config = dict(
    n_layer=10,
    d_model=160,
    n_head=5,
    n_kv_head=5,
    head_dim=32,
    d_mlp=640,
    vocab_size=2048,
    activation='squared_relu',
    norm='rmsnorm',
    norm_place='pre',
    norm_eps=1e-06,
    positions='rope',
    rope_base=152000.0,
    rope_fraction=0.5,
    qk_norm=True,
    attn_scale=0.324,
    bias='none',
    tie_embeddings=False,
    parallel_block=False,
    extras=['local attention windows', 'shifted keys', 'gated attention', 'a norm on each head', 'capped logits'],
    init='uniform',
    init_std_qkv=0.0323,
    init_std_o=0.0,
    init_std_up=0.0323,
    init_std_down=0.0,
    optimizer='muon_variant',
    lr=0.00265,
    weight_decay=0.12,
    lr_head=0.00863,
    grad_clip=0.5,
    warmup_steps=89,
    schedule='wsd',
    decay_fraction=0.657,
    decay_shape='linear',
    final_lr_fraction=0.0,
    batch_tokens=16384,
    seq_len=2048,
    doc_mask=True,
    train_tokens=132500000,
    steps=8088,
    dataset='wikipedia_en',
)
Each number is 128 + 32 x the weight over the matrix's rms, rounded and kept within 0 to 255. Layers, rows and columns count from 0. Numbers have three digits each.

# k: layer 6 attention key, 160x160, rms 0.0817, rows 159, columns 80-159
# v: layer 6 attention value, 160x160, rms 0.104, rows 128-159, columns 80-159
# o: layer 6 attention output (transposed), 160x160, rms 0.0889, rows 128-159, columns 80-159
# up: layer 6 MLP up, 640x160, rms 0.0937, rows 0-48, columns 80-159
# down: layer 6 MLP down (transposed), 640x160, rms 0.0918, rows 0-48, columns 80-159
k159:171126135116061072120106042128138123048134173212134170139157144100127149060121159104094125166123167117180082101170068139162089167159078121201145166165097115110120154066113100089150120173169169148086089075173121136157139119103109176149188149
v128:134169116144130099135110057151132079166093134101150118139179111109128167184080128171154132114142106105062143153151113092131130148167127095125089095114106135103159129135135109155146096092128102061195133119111135127157141150161132065105128118
o128:079099118133110119121176146125132129142118146154121123117130117147138114127122140179122121164190104115145112075156178175107112120144137142113123164114118140163079167109186161155101119131083124137125113125150174137146120103099092166079172106
v129:165117139182109098113153129120128139212112129141161129180148077090131166108178160107115080155124139147139101125131121123131110167128119130097185139187103102131127153142117100095130111126088199119187141147070145169091092160114132158106123125
o129:135072086150092124139056083120113117101115170156071181118168097192138149074141153138192099102135132091108099076140062098113079097098146086123079152182098181128096140128146126172144107175160073111102140112163131125104134124093046108169130144
v130:124079128166107135129128145138143099166159162136140139098147120194101150156164104113102156200098154123149134204119178130190120100138059077115138136126088136116146124142108192150103172121147158154133122144147120083123156102097159110177098130
o130:166178104094134148151130163128214167152102126121182128152043185092148054109119049122148114102164103135122132116144136154178103131164086111111135130098098077125133130100178154121127150140096145090078148073084140152154169147192149130118190081
v131:155116113113082148193165137114165089174099179117069092084127113109102067116164183124168147129126154114131068108142150147181144109165111160105081175159154145192159163133078149116180150112145104142160158117159126139186075155114094128121164109
o131:149141190138073131181121100055045161124125155147201129129081104095146116092146090157121102107082072174098148111125112124148104138112185141131147113099062129146134084112108147112116097130171110139096172107104129121066091097142147182157127097
v132:092118107113143136122083070136126131137162136143053184074115126132074074152118148134087133126161064200161095165089117129116198169190123141138108112128153136191081123127197153096147114082124174172134174084151124121138120110111170171097080142
o132:153197145143117119124129112156083097121148098024144091115141087138168166188130162100140081095113121109115129145117141152158099167139110121115119194172191113051124143138090139146089135113119165103033099146181143115138120132122141105110138136
v133:175145172112140119116169057107086131108103118115124130141133123167114117145124116121094116117147126093137123132132160093093130109110173088127128129142127151114140149151161123164079134101144175138114101156082167156118150112102118155157135157
o133:128118073080149063123103141077149124135157142121107091105122069107125119078086096104114095077080103120148088174180176114154051092095115162121141104121178118114119088139106133157161107148138104170076120101140175168185103139105122154080140130
v134:160115147154172140155101181157097154145107129144142123165146170080142154138136167161131071089125163142134110162163124145144153166090112088137124169145165108141113121129153134139128162085128156117078149127118177166170113159115119167148077079
o134:115160158130126188136126146147153130080102126129119134076119079145118097134135151083075103178142132148064098115090113086088047145103105112066121095146115146086052137129096096139117114146151127121122129180139024105086120104146158099134123149
v135:144104212146091139098157113092038102152179070102155125074142148124154074154123101150087078196046220098111140161123174100146136188142070093164120123120103153120111062134142148070127146083148121096186100109134125180197168114102174211158144181
o135:145140113102164100139106088186099128183069118105128125114100097134098123039210139096128164126123096100127107114167127172095159124123132163104119153181161095187143210114129128126128136149064181061163133210142107191118085219184116127103078108
v136:152149174084133128107048099131137167082090136125099135044164096100166177119117118079099119098136098071119113090151191122161174125096130173134091143146194098144079120141137135148104094075133096116167143088105117122150162095116181135146091110
o136:192132133135188112100129107121109104105099098128101143113142131151122077173109130093165051085092138149189117107078102185134113130118164092167175107099088114154091154139149130126135215112073148148105075070182128150176081093167085118152135119
v137:080131196067142132102121112135094158099072060095139094134153095114164051028121143113136131083088124115160080175206086085123088071136122134169145103148144111095093086091122106143098149107134090187160130228145098134120131110110181147088085139
o137:147172093156087139122137125082124149172131066101101103152132152144106178158189088088149105163121148103070203120120168194113117144104159153105119112092090113052197116194140179137174112114126161103175119122127134148145106147145097130119123106
v138:151118149071091090092093102172174134136123108098148131149080198124149165136076065132107161173135149110060138110170154141099119143056129096169128130077038116121146157075126147151075093118164049097123100134132170156073118148128150177142146139
o138:149125116169144100147128137148099155180049125198108103152095094158057086147137092085177158118133122151087112162144071180165135116186124133131134157102178154097109144175171108147147189116108127141155149176132172081140155121149118117148137093
v139:137162084102123130083160122179141131155130116149164130156146129188139195109109185111142108085099077105185154153101124103093136196093139092113146156140105116118157115108115141152185112148141159161123112147118102088189106151149137147122171137
o139:066132145091122174071118123113119144176133091116029152147152121087137094107150117225103098135121168178143139165129109101093088083131101194148124145160153120131075149101167085108143052162177174148119112116197088107095126176163148126123126155
v140:116130104137129142135111161103171175100103162167185081131106125145100120096155157095157076174171108097117111072139163113141079153079129162162178089122122106115138073149119103072113123129136098155077159107137047102160141104102121191101111089
o140:145157162191091150062095148122070123133065117112084120080099132079138110134121114157153161092077111132121149092134133146147205078101137166075120133105113082127096116123098125084169153142074185117150056135115097170107203086161100100118084105
v141:093185105144144130108119135083173057121075091150103079098159056120099042177108133104117093085136145141047135190073070148101107134121184155164108156086141135055138161109087108116168103119118150143105180157124096101157096117184127176102124152
o141:138142063140097117108114112161123141098095109108154161138153108092087156096173124134192169147129105123155163122128129153125121144063152158128097154101157149210173096119121139115104168112093139187131075095125112158151105117101166109094112113
v142:154130181136161077122153112163125118202061073118164109184076089137157122126126097105133114115131109103149133146074069053114088099125195153120130119150147117163124111204190103136144141086113102091130103167132167175119095118134154131174118119
o142:160107093088136096101148136124123123090100128117155147134206148144064150087108124114137124142136155130131161120163146155116133180067066148146108153096173153126125125143135084145089062152115152110128140103149097068161170139122123178147145172
v143:130112127089162166136131092088163123112125126069144134105078152195149096154121136140148136136128084111116094136064101127115151184117120151100083121079097075090185153140141149064159143151116159146089156104143126180188151074140128147099148134
o143:098136080207085108150151103099131151126146089122135137178169090077084134108116103101164125111138138150125125090096139162111110144109109140108167141079147185130201143119152156154117126151138170098125171118119111144112190157089134095127121141
v144:164085087160134157125129118156181139168162094137124141137177109074130139113133126087097182093126102107112128124117068147108096153136135155170100128153088082165100123085147097159090162106119139069169132135109127157130211140165165073177138081
o144:118179135143086065081121123142146151094141153139155095168147153145184146178166109155100102167092144110139090108141138125085119144100129122121147157119138155069049180147139106153169191131141116105152150115107133089156084127149129158044102130
v145:081086072101144103052111085119137125110087123140117098106148130118094137110130104093155152085102141104134138099100063141185079112135092157173096098133116130173113179180133121137117143129151138114121069078158156133140106136201071108112126125
o145:119142121095193093065115117099120145162149077128147122165131113119147168157102087129125163078122109108151177133099190151092107142131202082083147191172113167153058096151107176141107090128177143157125112174146149156112129133054184136110126151
v146:166127117100116148131103141131026146127140058111140115116180108115151147138123145064176132118140091116127173112063164116134137104130123085159140161111109121152135122152106120144132170205121150107135142157072170049160138085116088096117155145
o146:085123060108122092079147138174139170138139143116070140164125086099127065102114133135101119110173150127073145141136153095072135090151115146095139112145128086179112128163160149115086113094079178093117123156099137129106086136154164103139132150
v147:113102076112132120097088104145065150171163136133122127148115111125069131144178127137119174161199081160132068156124121113114164118127115082107116123128184116164118149137094149102141074108156120119124128129156187188158153127127145187146152108
o147:137154162104115108116121125161119165093171121129093137135074136163139095115113128145145093118148183149082117134111101146052088153082125071221139118138121113120140166066128111134107152175115082157148135147081091151112111111142122095216122172
v148:123080130046130168075073133157141148081165156115116122098149167122135155151108175133152120129098126095169119083150137099192140159171091174091168107111108228232098144098163128143122141082140148129157128113105111120135131131161146084132071099
o148:125133138177133152132144116088103118105126080118109155133148114159091140102128100168118116079199124121154200085113169184173192067074117085115111092167082102092099106195124099130102145088179146088118057165179138129167141083140095160163204147
v149:100081110033155068154175118111111124117102144186070101065162131165107131172201137021125118143171155141146058119098124142108094112088159114160155138140148136171128148134128148158131119138087084122135104163110102125155129124187089100148108153
o149:122095106125165152138069150168134073153186121160190132076115079068170101075109126087163105127061106109158172166098100159090137107134141099091124108133138116127161194101124144127131159133156116136138099116127140120043139121097146127144091140
v150:129167124143122100131133171120081092085133111090154155138152107135123147158120059102137133072151142072134069089076109125132158152175077130129111128170111111148068127100138134083073133175123112145156130111151104149098153147128179116155061132
o150:103095140173131117189107135134135114139175148114093140131091203123113166121113074121127120179182098050052145151146172113131100110100065161139077164141124128162107086115073150216195163103127121188166068131099136086136152074164149111152072104
v151:158084153131169127121122141146143144126113104169134142141123063187149085170080118116106148206106183116118131111168159124147166137209144152103128128127121117105132118126117124111119107137112188145109127097163183124083104120128140136101094092
o151:138116143097199171132123085126136095130149185129121094102089124143110140120123121118120149087169124135180140128118171143109189183086156138174147069148172155128084147119163159155131125060197114103105189099136127138181206142136095099138160142
v152:134134155105103104148185127193142131136079160044097131141073109068144100161106149155132181134172142116125105076126175135132159101119124152154100138134107169075140100107149136077148076143167160142093114174134173080129156178124142144113097140
o152:033123140179131148153108125139158114073084063154136131167151072171109088160114032109146153124125144138110204177159111105129132093168092146117149134101161112119135113171164207114138165189134084132172180104169108112137065129134146139137149131
v153:142102095195159095104123132146117078120105095104151122101161136136097131164093132118117172125150120182149129198117144116086128110174114166096134132115150133131150150126127133109089133115147112119093152149131142072071095160112108113090120137
o153:107155169070095177145108121167120093142144199112092145117106187133112131145110161135110118102121183128141119143129147097138172180163051085143138149134131106129145113130140116194143097156110175181133096149099145107157105073119153087106107118
v154:111079138097073129096129105124113120079135110155119175125163130106132090150108075092167131156110163134159132107090115121081094110109104123075087147092131109107142165201104095162168132134154134161177101137105141108123128163162055095134141118
o154:096117095146180114126090128075166114136138155155137086177096137165053155078122153124103162157126144090087197122094089152129086186166112096128148081128169165117142126115100093131090104128147123110131121137110145074130139101100138150102129175
v155:155121138076097122092171201106048117176050169120147075109152084141226122105081108070125107141115115080155186169198113137144108067147136115148203110094111092134138136110062104096203117108005114181094159207136146119191045072139130208084163148
o155:157102153197123098134132076119115153084071100155096142117118072164104085107141150149130130097136146134120078155095157082160113141130148110104114154090160117118166114117130156125153095127121165054102078182102109140091104180116166151173135135
v156:106166097148118107117133127082086113180095135143089118090120151134101151127133112146177155173097023138162172098143116121131126111120100101119100153111126171112109132138109171057142098136099149104129164101149102098133131112113121122140130134
o156:110130111118135198215147142165105075163162131127104207138076135163122139138163139199169092098116175129118120128137178155128092141133078167126095092159156122166176093109113124143118157149146130137113157122099096107113153112094155088127091094
v157:145182153151069171094107104202108098131140143120123144130137148105099151116113103135098116161130070112140125161130097180151110159159128116110113145104057144128144191115116164094121122124134141157113101104156140138092117159127146089155148181
o157:085101095162115144143092128076169149141081098172144122061114115114100117147124153165206083110114115117123135119120177081109167116129071087184129157121130113084140078087154166145148120126157164141146122112178145110159116146148133136098114125
v158:154116156168130134100155133177125145175119194142156111118151158213137187111151079150094140112143173124084178139098117161156140109126116070136142106159193155067112144135189143116112104125132092153089086159087076159136141135087168179167175181
o158:136137152057166091108091169154146135124108145127152094110109063116116095131144147107149104137049164192125093155169108071111094082108103192093085139107149109127099110154171105149101108110148134099145147105162132143107132180112101162151100059
v159:104114151086142159142170190137156092135165133046169193071169148157134162196089083155134129095181150075092128057107182142194146090189058098187131120117106180157165097120076161100044179143122144101151050093098141096161161104188092129069135084
o159:140097119157129133160124120123113152129117141131138110078138125160175179149174089088126148167157131121124137151116140090133161111192137150062089098132075129127082092189130139161169158147105141134163154121108153126095108129086116104218154119
up0:160154102104130127156126166156085144131121130117098119106118101146093095157083128171134123139134113140118181112135112149139106111150185147128114119097089111160121112143186139185118140179144112122115123113102139086149145119100128133100105139
down0:086142148184108086099148150118163153173127152194148118121180140097171118103141080115134112094170170160114155101171166169106141147165153130175163106151133143108133157125094131180150174079123137081164118192195109122106167133129093111199153131
up1:143099147118166213099123107093073139138118127119133120163099139153113126157046114135081120168143099177156176168110100077137159115176163126098178166133188175131105145107123114147099098131163104173082185117109118148184123164114091146150138106
down1:177091158150100103102109148162101148086182139076077181162156109097123157162156092130138119137138180134116105110155173167109182096136072103089135127172120136142088106127104094147199164146097190133146098159137130094117108107136147151127101104
up2:075095099153095163175110209150129120124124078101106133081110051096109118143144196127126209137167112096093161147134107078174180092070165179148126107159150100135083145041088154118140165117155126107138087114108143108133127114153163151117099170
down2:148174133134116093120095155138136094150171195140124064138157131100114139130086163066098178089104167144080161126102099121135098128108146129154152167179132191118117069144139137096108150134103057200127167107128096113071137082150120165056141155
up3:143133153159110169055157087152128147093118151103111044167144153116134219121111168156139155153128141140055159109139139130158098062071177146081124187121121147123126090101089115164080112132060142121087123107121088131121106126157173099158088088
down3:145123135093075148098124117157127125119158100135078040161140127133106131142193133056119071115195153077146167162179249105139099072126114123127083138127166100145081125168119116134107144128186097141092096158123089214140137107134094096151079120
up4:098101141138205149122144025139076138133140153041084156096183123090111150089168079127124120140162160116073139080113133149122131122043117137109129153130126117105135137078145088163076121102128126218168142123093137112180134125077180120128095130
down4:073161113058103118154100176139120133133140121115100137116152119160181099148125148086124150134118128088102102112072048133135115118161140086146138136122145079107180126148144128169155138105169097133129084183116128142095131136104142134100088129
up5:081034177161169114108126077137098153165148160107159095149132058129160129093161092138187106080153136097105135144120133133155092184116161162136142114121106152242157153178163137145105136125144017153077157082095237130168159086175125127105073045
down5:109160077128136137015090184144083144140140087205139126093129145137120052142174082162082132096165134151172141157094131137126103088136145129185141177149102141095132105137113120133092126110115170087110048134175118080110101120037124199142108154
up6:186142166082136161125106107142070174124113183139170136114143138095133158111108158116068107090096131132094095159166157083179129135121174106169127160220148105051104146088095154128172175136129105153124173108123055170141107181160144159203102122
down6:146151158086190110075109090064068123151072135131155132136097120105157112117099066121158118137127186115123126154160076078097129096158098117193105199177141054100093157179094159138134124113100083041189128146190122132143119087148100146127118132
up7:114085140161129115162167084064176090127145124070116129185090088188097107139158153139107106165169081138125120123175151111121116157163111204129089103158140084159072136112118187098137099175105133114208124153125127132166109160155154153120080094
down7:145145085154129156088098095187121132107181113147130135131098137114149174107112084087170212147134177069112132106151101127157083092166165114145098103099178105089146155079100046107188101117125167125136090139108161114071165097116084101104081129
up8:142149061112070165071150144099139156094117057151121108124089063137070212155101132129133127119114094167069123122130084143149109088164051129131134148169177156110138175115134175124069090153142140139117092135138100126153050098075124181158145104
down8:170167082165067098151157139098104195162144176126092113145163108087113175096117083116129128126122095161113116163144108064123095105141137143157166087131125120162080179164024164120175095094147106073157133116122130184118173172138157117074141108
up9:092116164128137121215143199082133117038151115118091164095120085051112119151142210179119126145126133173128111127133140106149157110128124160146117097114120141135173083127085199084117098175085141115122105092157126176089139118159120095130131058
down9:126115125124110140118245130096084172131117088108083128142101113134073116150092142128103154159101149140085127116163096157137138095118129119072095117086091012118210116179103135115183108098154136090115063082172072182074143095089120153116141136
up10:131153172157090142090104116140106181147114119140095164155091127100079127112143085107085151151160122076086097128103127106042101120159153170067139037106156075073107091142119139100128113133123184087085098160166181168157099096119160091153200106
down10:107138093137227181115149128103112120180131128201132068082185112101081176202160161140131131073129201127142172126088118148141147075111137139157124132148151141153099152125129118097079158095093131158110171090131160097124147075061149094120213077
up11:093108174191089109145166156100123137100125172149096102122165122096131097107142154113155108089139127111138125132114138213115118168142194164124090071089130135134137112087047219123076128096081151131125152138105178171131047143115138182164149101
down11:145122159168141124103155065154170101182117143136148100157091168095154166095099113145123174116174094137133115139109138116159116117138110149052158132107077170083093176167128150092106140152090152126143143177117113158137100100138095095145097101
up12:115153182099114126120091086140168112099098090126113139176166051110128135176140148109159128139102137137074073164098114080100066111121125167175106114086111129093085061151159138129153125094148146124120179116137149131049131193190145122132172139
down12:172129134097118077077111162151105074118129146112117155154149113127127076142098122122114154136161116102075130121131104128097126071082171120005133105119075034149198126122128100101068065091167220145140099120178172121117155164133088141118060138
up13:101153041149165134116115118133090120119165163189141142116198110137081091080110084182135160113085128182134134137122135201130156110135135133177097133089099189079094104133115051172086140148089101122127112146130097077091093136180183135120174056
down13:141146112124121167099126120153186226155086127104146165174059071127099175155131148079113146123106119169101168144147115175102116044117156105143195146130110138104133137178125121158087122110081106167140129163086096188119124077113166153109096055
up14:143160154202174170146127072132138170119181139097116140092124106131135172127042095087120122089131113108145142118153085140129099161127096177140077142085118129179183111140119187152111160157067154197120157097195096042154096109106072109136156103
down14:179135107154146089111157170146125130068098098159121142092133112162073108083083164162141148175145176110172095124112151157129128158107127114121145125078155136143107025144120134143106110093093081132133145125147133109107151116094153141108154145
up15:170103119122118061201084218157139089140191150170173203134125084137151164119158143152124072105090092128114117164150080104131101108166175144138109106112113041172127144102163114089153072124109130108104124135153178164143148139112105167084112062
down15:121077152147182164154098137135144130071103130098142144096118094128151147098060091171156163081171139200104161126151123146098145082161151104124125100111172110132136164148177092153128040140119049117170102153105114171112120167163173164106104192
up16:123166152116070089119085135174136135107153120109161059153103169097093135124215159148096163143161071133134106122129173071101103101105154087171081123110111129159084098146128117137112115121054134078106087090179127120102106093078070175132101129
down16:173105066144094135156152126138100157136124115156120099138202213148172119103187109103173099138147148092111122139117121195153132176196145107128107089107132151117144140201097091143168133130127065122099143156107169140124176170151147083169070129
up17:153173154041148155123109065147083157165129140099099091211127158124134127154171097111115133119121117172191131219077117160112092119096124123155100162113120151121071143185139162184178128190134068128161097110127105144117102122142136111105108103
down17:123084122115126137133154152180120155132167110093143147137111075140094095152168108137151138140178138115248101150119147129138126084120114128136116108152138129139088064156149126123146111140097169105167126102109144156091113141126112151157163114
up18:133144161169093180092167141175141142191138097086182123147131131136108144171134113138128109109152088161127176176144105186155115107103115149156117111129102134147140102046153133137143175142137054121130167215142114173119051121113058098222125148
down18:099137093122210089099122071181077144146100170132111062187126115138149086100202132081157102094151154126105145099113184119077092111086067092184130131115136202150126099131161084123112142137136191178137125144135137101131128112125151128078167115
up19:144105096118130172123096120176104130147131104152110104132144163108125102119164133101094127134127159119080134153134125117066146118147083133153144191092125103136113110142133082173133184172118140117129122133171111098161158156131138147114135132
down19:129114176120179089144115131096090108119139143106148145119146119086121128146139153103133132105111156081096132147122148157121099101163179188111127102145101100080146138142096138131094109135174140105156131155118147112131173101136136152160110097
up20:078129115149111181096170128111068215113113175159142116124171130127089116137120211114152170166060081112088114165117142174154120120158174094102180056087120179112087131070164151137122092100188106100121158153127170145147101078107159174042103124
down20:178143104086159140115130106151116168102150121103133133149081132156130151125065127093164153149152151113143132154113140090137133132122052118165148110068115144123128065151162056146148112133192087143131093075105176142113177182110150131119157087
up21:135069140119141135150121127104114154112154152115141133084126141108140130151115181094108166117148103153136142103117119117108184095134163150093044121149131092103074137099114118121120122125221086135092153149130181107095108186127118111120160108
down21:162099137115179102170082112139144173109160157127086094095144167100149147142130120090114149101147117104123147136124145125119124105147101145125124113133107099162096153122111129160162109122109156146147123170118113172124106166175128105097088111
up22:108106112119132142148141123161092115125144159163160108113109147070114111046130150103194076136111156105093171145118157117110145099149098165188095106094100155126137152185136103126132128102142162144084110138086094170117126202124120189163131081
down22:120084204139150126121138124126146160178099127103007105126167148168100129162171105084102158161088047086165077111163078191117100167106128168090146139133175152076166110118110102144130144136096148125104095145117199131040185090158133054137096104
up23:116082127185099113121152099082172093050081077089126108224097106084155145103135173113154161167086172124094106153153122074179065136099160084152166147218180176144085090109126190123117111100060115111211142152117107066092220128137102163173132147
down23:121099150109200149076042134192118053134157140138127102099139132079111150093129152155066160106123103121137111099115153210086106118167152150178155105128104101168104033144101080004075136141074181106138116104136127103119125118115091141126187128
up24:082089120172129149135094148194173144133064159135177089079121132177156088163104170092138098118112122100108141138084131093126130153109182146142074087119140091100154128134132125145114061098113111077117158138062159123134087119051096113138162101
down24:158098177118091116146101123167143178169096140200143101143083151189113091139142114104098150101050103083092160077121077130123172104083169122089141175136123100159148118093140145102119096132135112080112168140140157155099145077107140158132095129
up25:124120171109099146130130115152184130143096135173115179126137188095154174069129132082090133109160113110162090105132160132092102132049137100108093164097094069146161145149153190109149130151116141135168210103179111125111155142115064098118105137
down25:061093077112166167158144133133144157101171162168091133161149076108165099084149119184070105082070132072082115105118121146138142113154098170104111178053130171071093064158144126146120051168110100079095174164148111079136100095132138056123124126
up26:120110119108135050126123134091128138108115105150146080179168110201161117109092070111085116153131138110105095153140093168151110153130117216142099141107155158095165138140106122078103139167147163116164126120081095112158122169146161129110120150
down26:128093100116123125161085060166091144165143130117144173082083126062129110114083169158122111176159112148113118106131103177113142124147138118137127108176105121077160101100104122091083115106159115181078062112131135170123153136137108140161100071
up27:211111088139117144113075193137110162122129119115135213107168081127000114076163083170029135124103136109076139112148097053170132120120171096169057146072125137193157133074186137148176068134093131201127155131212106123103146128126122131208125042
down27:108111111121108126102071186169137135144149079137112158135121097199148131086099177146109160081142094113151091096115178080152069173114101112099083119130161164155119153160121094086134109105102150103192119115154076152131150084094086103090121179
up28:157132121127123134151161119144164154127178115164139108137127090117137184144161136148086141201151075141180154133133114151071156090086191130100105135139106088139110134140101150153077195130129118125140154162112145100134157162075097169130074088
down28:073106103147123097169130102193105171118140067113082137074108111124083113141063139199134092146136116143110095102127088104144120214128128138119130105102184169124098102131156146064098133109152110066088054087144115096101187099154149116143151124
up29:092085174115105133148119058079176109140140175187126189088144171055107170170132097130124118145113109110173119095159137145109107113175149131113153135150104153192118135153150166221123141088130100128115144111117117059169172142153084140107203095
down29:102146110118188134115173150117055149094128110075117146097038162152159129087104105139088124102072116173139113105122074102106092194108101113188124098089117118129142159150136121071130146109106088150099160151082136110152138114153134133116082186
up30:197161117112157137105132112113143084169118140130133155095083094154136061146093068126170137096022110126173145129117129139155150171111123182152159143162110126142079186165141150130095132080132139148156168104114085127135178158140131153079142135
down30:140099120145131188108159165070133116143106106157162118157143149187128142164126161118149102094168104129177101139143148144198205103114092107136100158155090143106139161088141141109125085148099055106130169100063164139131099152119128135149097093
up31:099141171104175111117129222119178113163150099085105126115197147120159091107094129183128131173111138141143117105157190132122137124112139127181119141120113200090141175132156159115114091125154158121162145183145109164137086214102166147110115133
down31:132100088134104148062034131140089122096158058158105118131136129181141136149162120191147112130131154137110112188071176121122151107140059109167152136122137157112100099136117161170155093131078124134112079080108109123145100119116102051097157157
up32:132125111146215119097116115167133144106114097136174117121157130114103143153163098074152148139151130103116114131107090115135135126124154117121190134147100142153119090113135183129165163113085143132078126139096028106206160080152108114094111126
down32:144115071060150104110132150158106121132063111169101107191139138119138143124118113130128137118152114155157087140123128137128063112122146129095114160117127190122127157207023065110174118184178148108083125155153069120114181119070140155189102150
up33:149186137083106114124174112116116143110128128137152094114079089152124198114067143133132134126148112098115146098149143109127084115105133129098076208114124159027165179125125092121096127155139192150124090098122146113104143113118147148169122094
down33:088152137188147131102131116142165046068100114097116133158131174152112119108130103151079134128101199141118203103110147125143064106133156124124190177065142103135141093147150135175135133101146111106128148094108103120191158140135127113107089131
up34:118130047129120062147132139112150145121104103075071074167089126110093116087152127228141102155132087142141135107136126116129091115171112116112125095049116123155118157130123174166159147137123174131111048119152125114187149102130144175077101154
down34:106130125139214145166119120077119088128040132123102054148150162184163125172123151097118183098146145159127152177111130115121109134145119112124072130077169127133155025114073167139156112120112089131126121107119117134164118112101163134104126093
up35:107168083092137088173149120196126054112183107100119180058106143134129118111142095156060079089115066167151140147150133151133128126109124117119173136120150118149123139159155182066089120129100121088108142158127161177097088113148169169148075103
down35:150108141161099163152093145125181109173153149080096184069126157119190102141100220136124150126147137207132098138104107087112126135097127148124116139113089165159166112175145168188115133110123174169144089165144115066146113153132164171121166158
up36:097082124127150131089116097076102120113169169108096153146161152132101067106079169125116113134089125152144096107167147112116151104115152116110124168104119129082110122229159129115054095157157194079148194160115055133184108191130137119077048115
down36:111204112154098122174162143147165137120158090141148135159168098172205086148184166108139129155148132089174090129061096105106154166101165147140100083115175157167122127099088144122164107175102152117104084072112169163135184062145183147120067101
up37:125192179119104113177160156093138151134194098134121148168095104140139129096127159119056139103174187139105142109131116173144127040116076152118087136133117164137086081165114118076123140149169116190100141132144118118115104170148130051118144118
down37:117115188133163084076105149111105102089139164129152041122096156119103064065107076141162108106145124044128158141160109134130140148160119099105090094148120133131181144105250103135104177158087085143110162113127121123040117172124092149120102058
up38:133143167165157151124143106084104146133137133161157132130074104117211205132172149153097104081131144080127056123156118130111175092054169200145113132106075139113105068139177083143164147171120076134127129103114129149086103130131114135156128078
down38:149108169199096069089115078112093136153156157130146174090148060131084167110127111106125139166147087146118104139112107195062147123121106110123126105137060145138154102148105146169140157142181091108130160179052172110157095134135145030104139093
up39:199151058076070144165173086085157119055130049133082092143189140139115130120048171098130124143069133123112093082108034166095180132128165083134146104151130197101097076139133125133089136150118101169102136159083078078119100146106172161120109100
down39:051137160123054121134095178134089113141147179162139132116034102099128092112143122193185124122154100066137168095171114155092103125125203129122182121123085074190150149202111139153142129133077145165141084138101116115143069154062145127114147139
up40:118177113109159106136051151136150171117186138130140103117077123102182133095169133105174103194104149109161091173175135158119162196129186093137144118072097157125120104164084182103120117083127200066117092113052132110088157149100189155189062161
down40:125138144115124088113110135140092150137150139119120111151139108077112118084063114121133194137150134158122219099146167158125146112135151202122202162147074125174101057127175116209119126051105144159152174113185151160127112018075136116139103089
up41:133122112104114129172186079136123103128143142148116112148114121135134148102095147099146202139116149156103130169072136149140101153077146150174090175134167066096127148090128119152134170155178096141129140107101092132101106120111109095199184149
down41:147097129142125120117125118131082114179132096066151111125060101138180100084112154160130156143084164112180142184162136104083111134148115147101144123093089171162100122168120152165103129150134150087150090141156128081103102145080067116146156120
up42:072167168103119129188158145140136134154172163134125082156150139124137082168101164117128106151171151154049173162114144133130128130117182065152140120102151117090102097095195163130121076118102092153159129127155117073161151107142130128068150161
down42:138132176151131122089075126125159147161128148138137058138135120138089210169153114080096149135128117052066111134175085178075121111139174171126133149117086166156160095123140132086126111144121096115148084102111113164131131177161161146176137166
up43:173136120135118110087164155140144137122146122119150118124140110123142129146131107091137113157120145158113137119123121125170069141155142110112142128143160201083132125135129125146106138132108127146109121177132140134164083132146151131142130093
down43:094070138153147119170103119123150115129128155166125095138130085110109133115136133073119150127149118141141138146127113130108131086117144103133114136100082093139142125116112146139148131131076108102147156134161127102137146146120142122119144114
up44:058133114139113125116120128126104177113059140109044144117087126142115158146148142143143152114137138131115158145111157128126122170173108113104076108143174126120117119090122112134110104125197113150180087112087081102126064081120131115156143147
down44:086100164141177091119117107127149080149160137100130179132160110052147122067115123129139133118122154221110111111142028135097203106112178124155132148149080116168134160163161144123124145092171105131130148165137082156145132133129064131105157152
up45:152123151107115170123096147120076184137148145091096101157119058137104126114134168134081117154086143126089129122138097169109123078121102089154142135096145155187135082168102102160126088100123102160141119204157085117127117144127127102126089101
down45:165145109104155111118140156145167131118147160112084157090107115160122108076141099120129170141147167129134047149088128139129119128116137129133149152102159074144214162119146118244112165079089124124074107186111107076163103183139116112108128178
up46:128112150123140140094141153118140162114100135117095094096104105090072148137147163161149141148095111106118100158127169145129072116099078154119171085140110127122121166166155153180142128126162114147123153152142127144128113067132109116125092145
down46:127088165126117109125118122127174125083107145106144126145145070092111100130118160110148091154130175126142133135174159124094098127155135133165097145077135139132094170060187145109121079168100130124142116118125090098114140148120169078139135126
up47:105072138184092076144159134166085140158151209169193151056125125147178170099145171031132148125086128137108164185218115080089021159140152176139101097142131114125088135157131140130086137132142110095090163135188121137167110085161151198076037155
down47:131130203159134156193068096151057169116093084123149155102187173112133141107099139145077099210122100159179171112084041181124104124128164123195143118127120172127139076055155148126117135099112159179082145124147150102099079092114087154143142142
up48:130104137113133127076184089118179110122107135066118161063147127066110166111103155089099169112121142108129139089105115106174152126127123155078100150092105087129137104076102088183161128135149168140115143111178153164100116166162142061135142159
down48:144144193144139126118162112115086128176135123184148131116124118164160101138142164153095109102188083124152189136089088113176146117072129154139145126151183188131141168128139132146148087150163166140121159105148171169110130130137135155091035144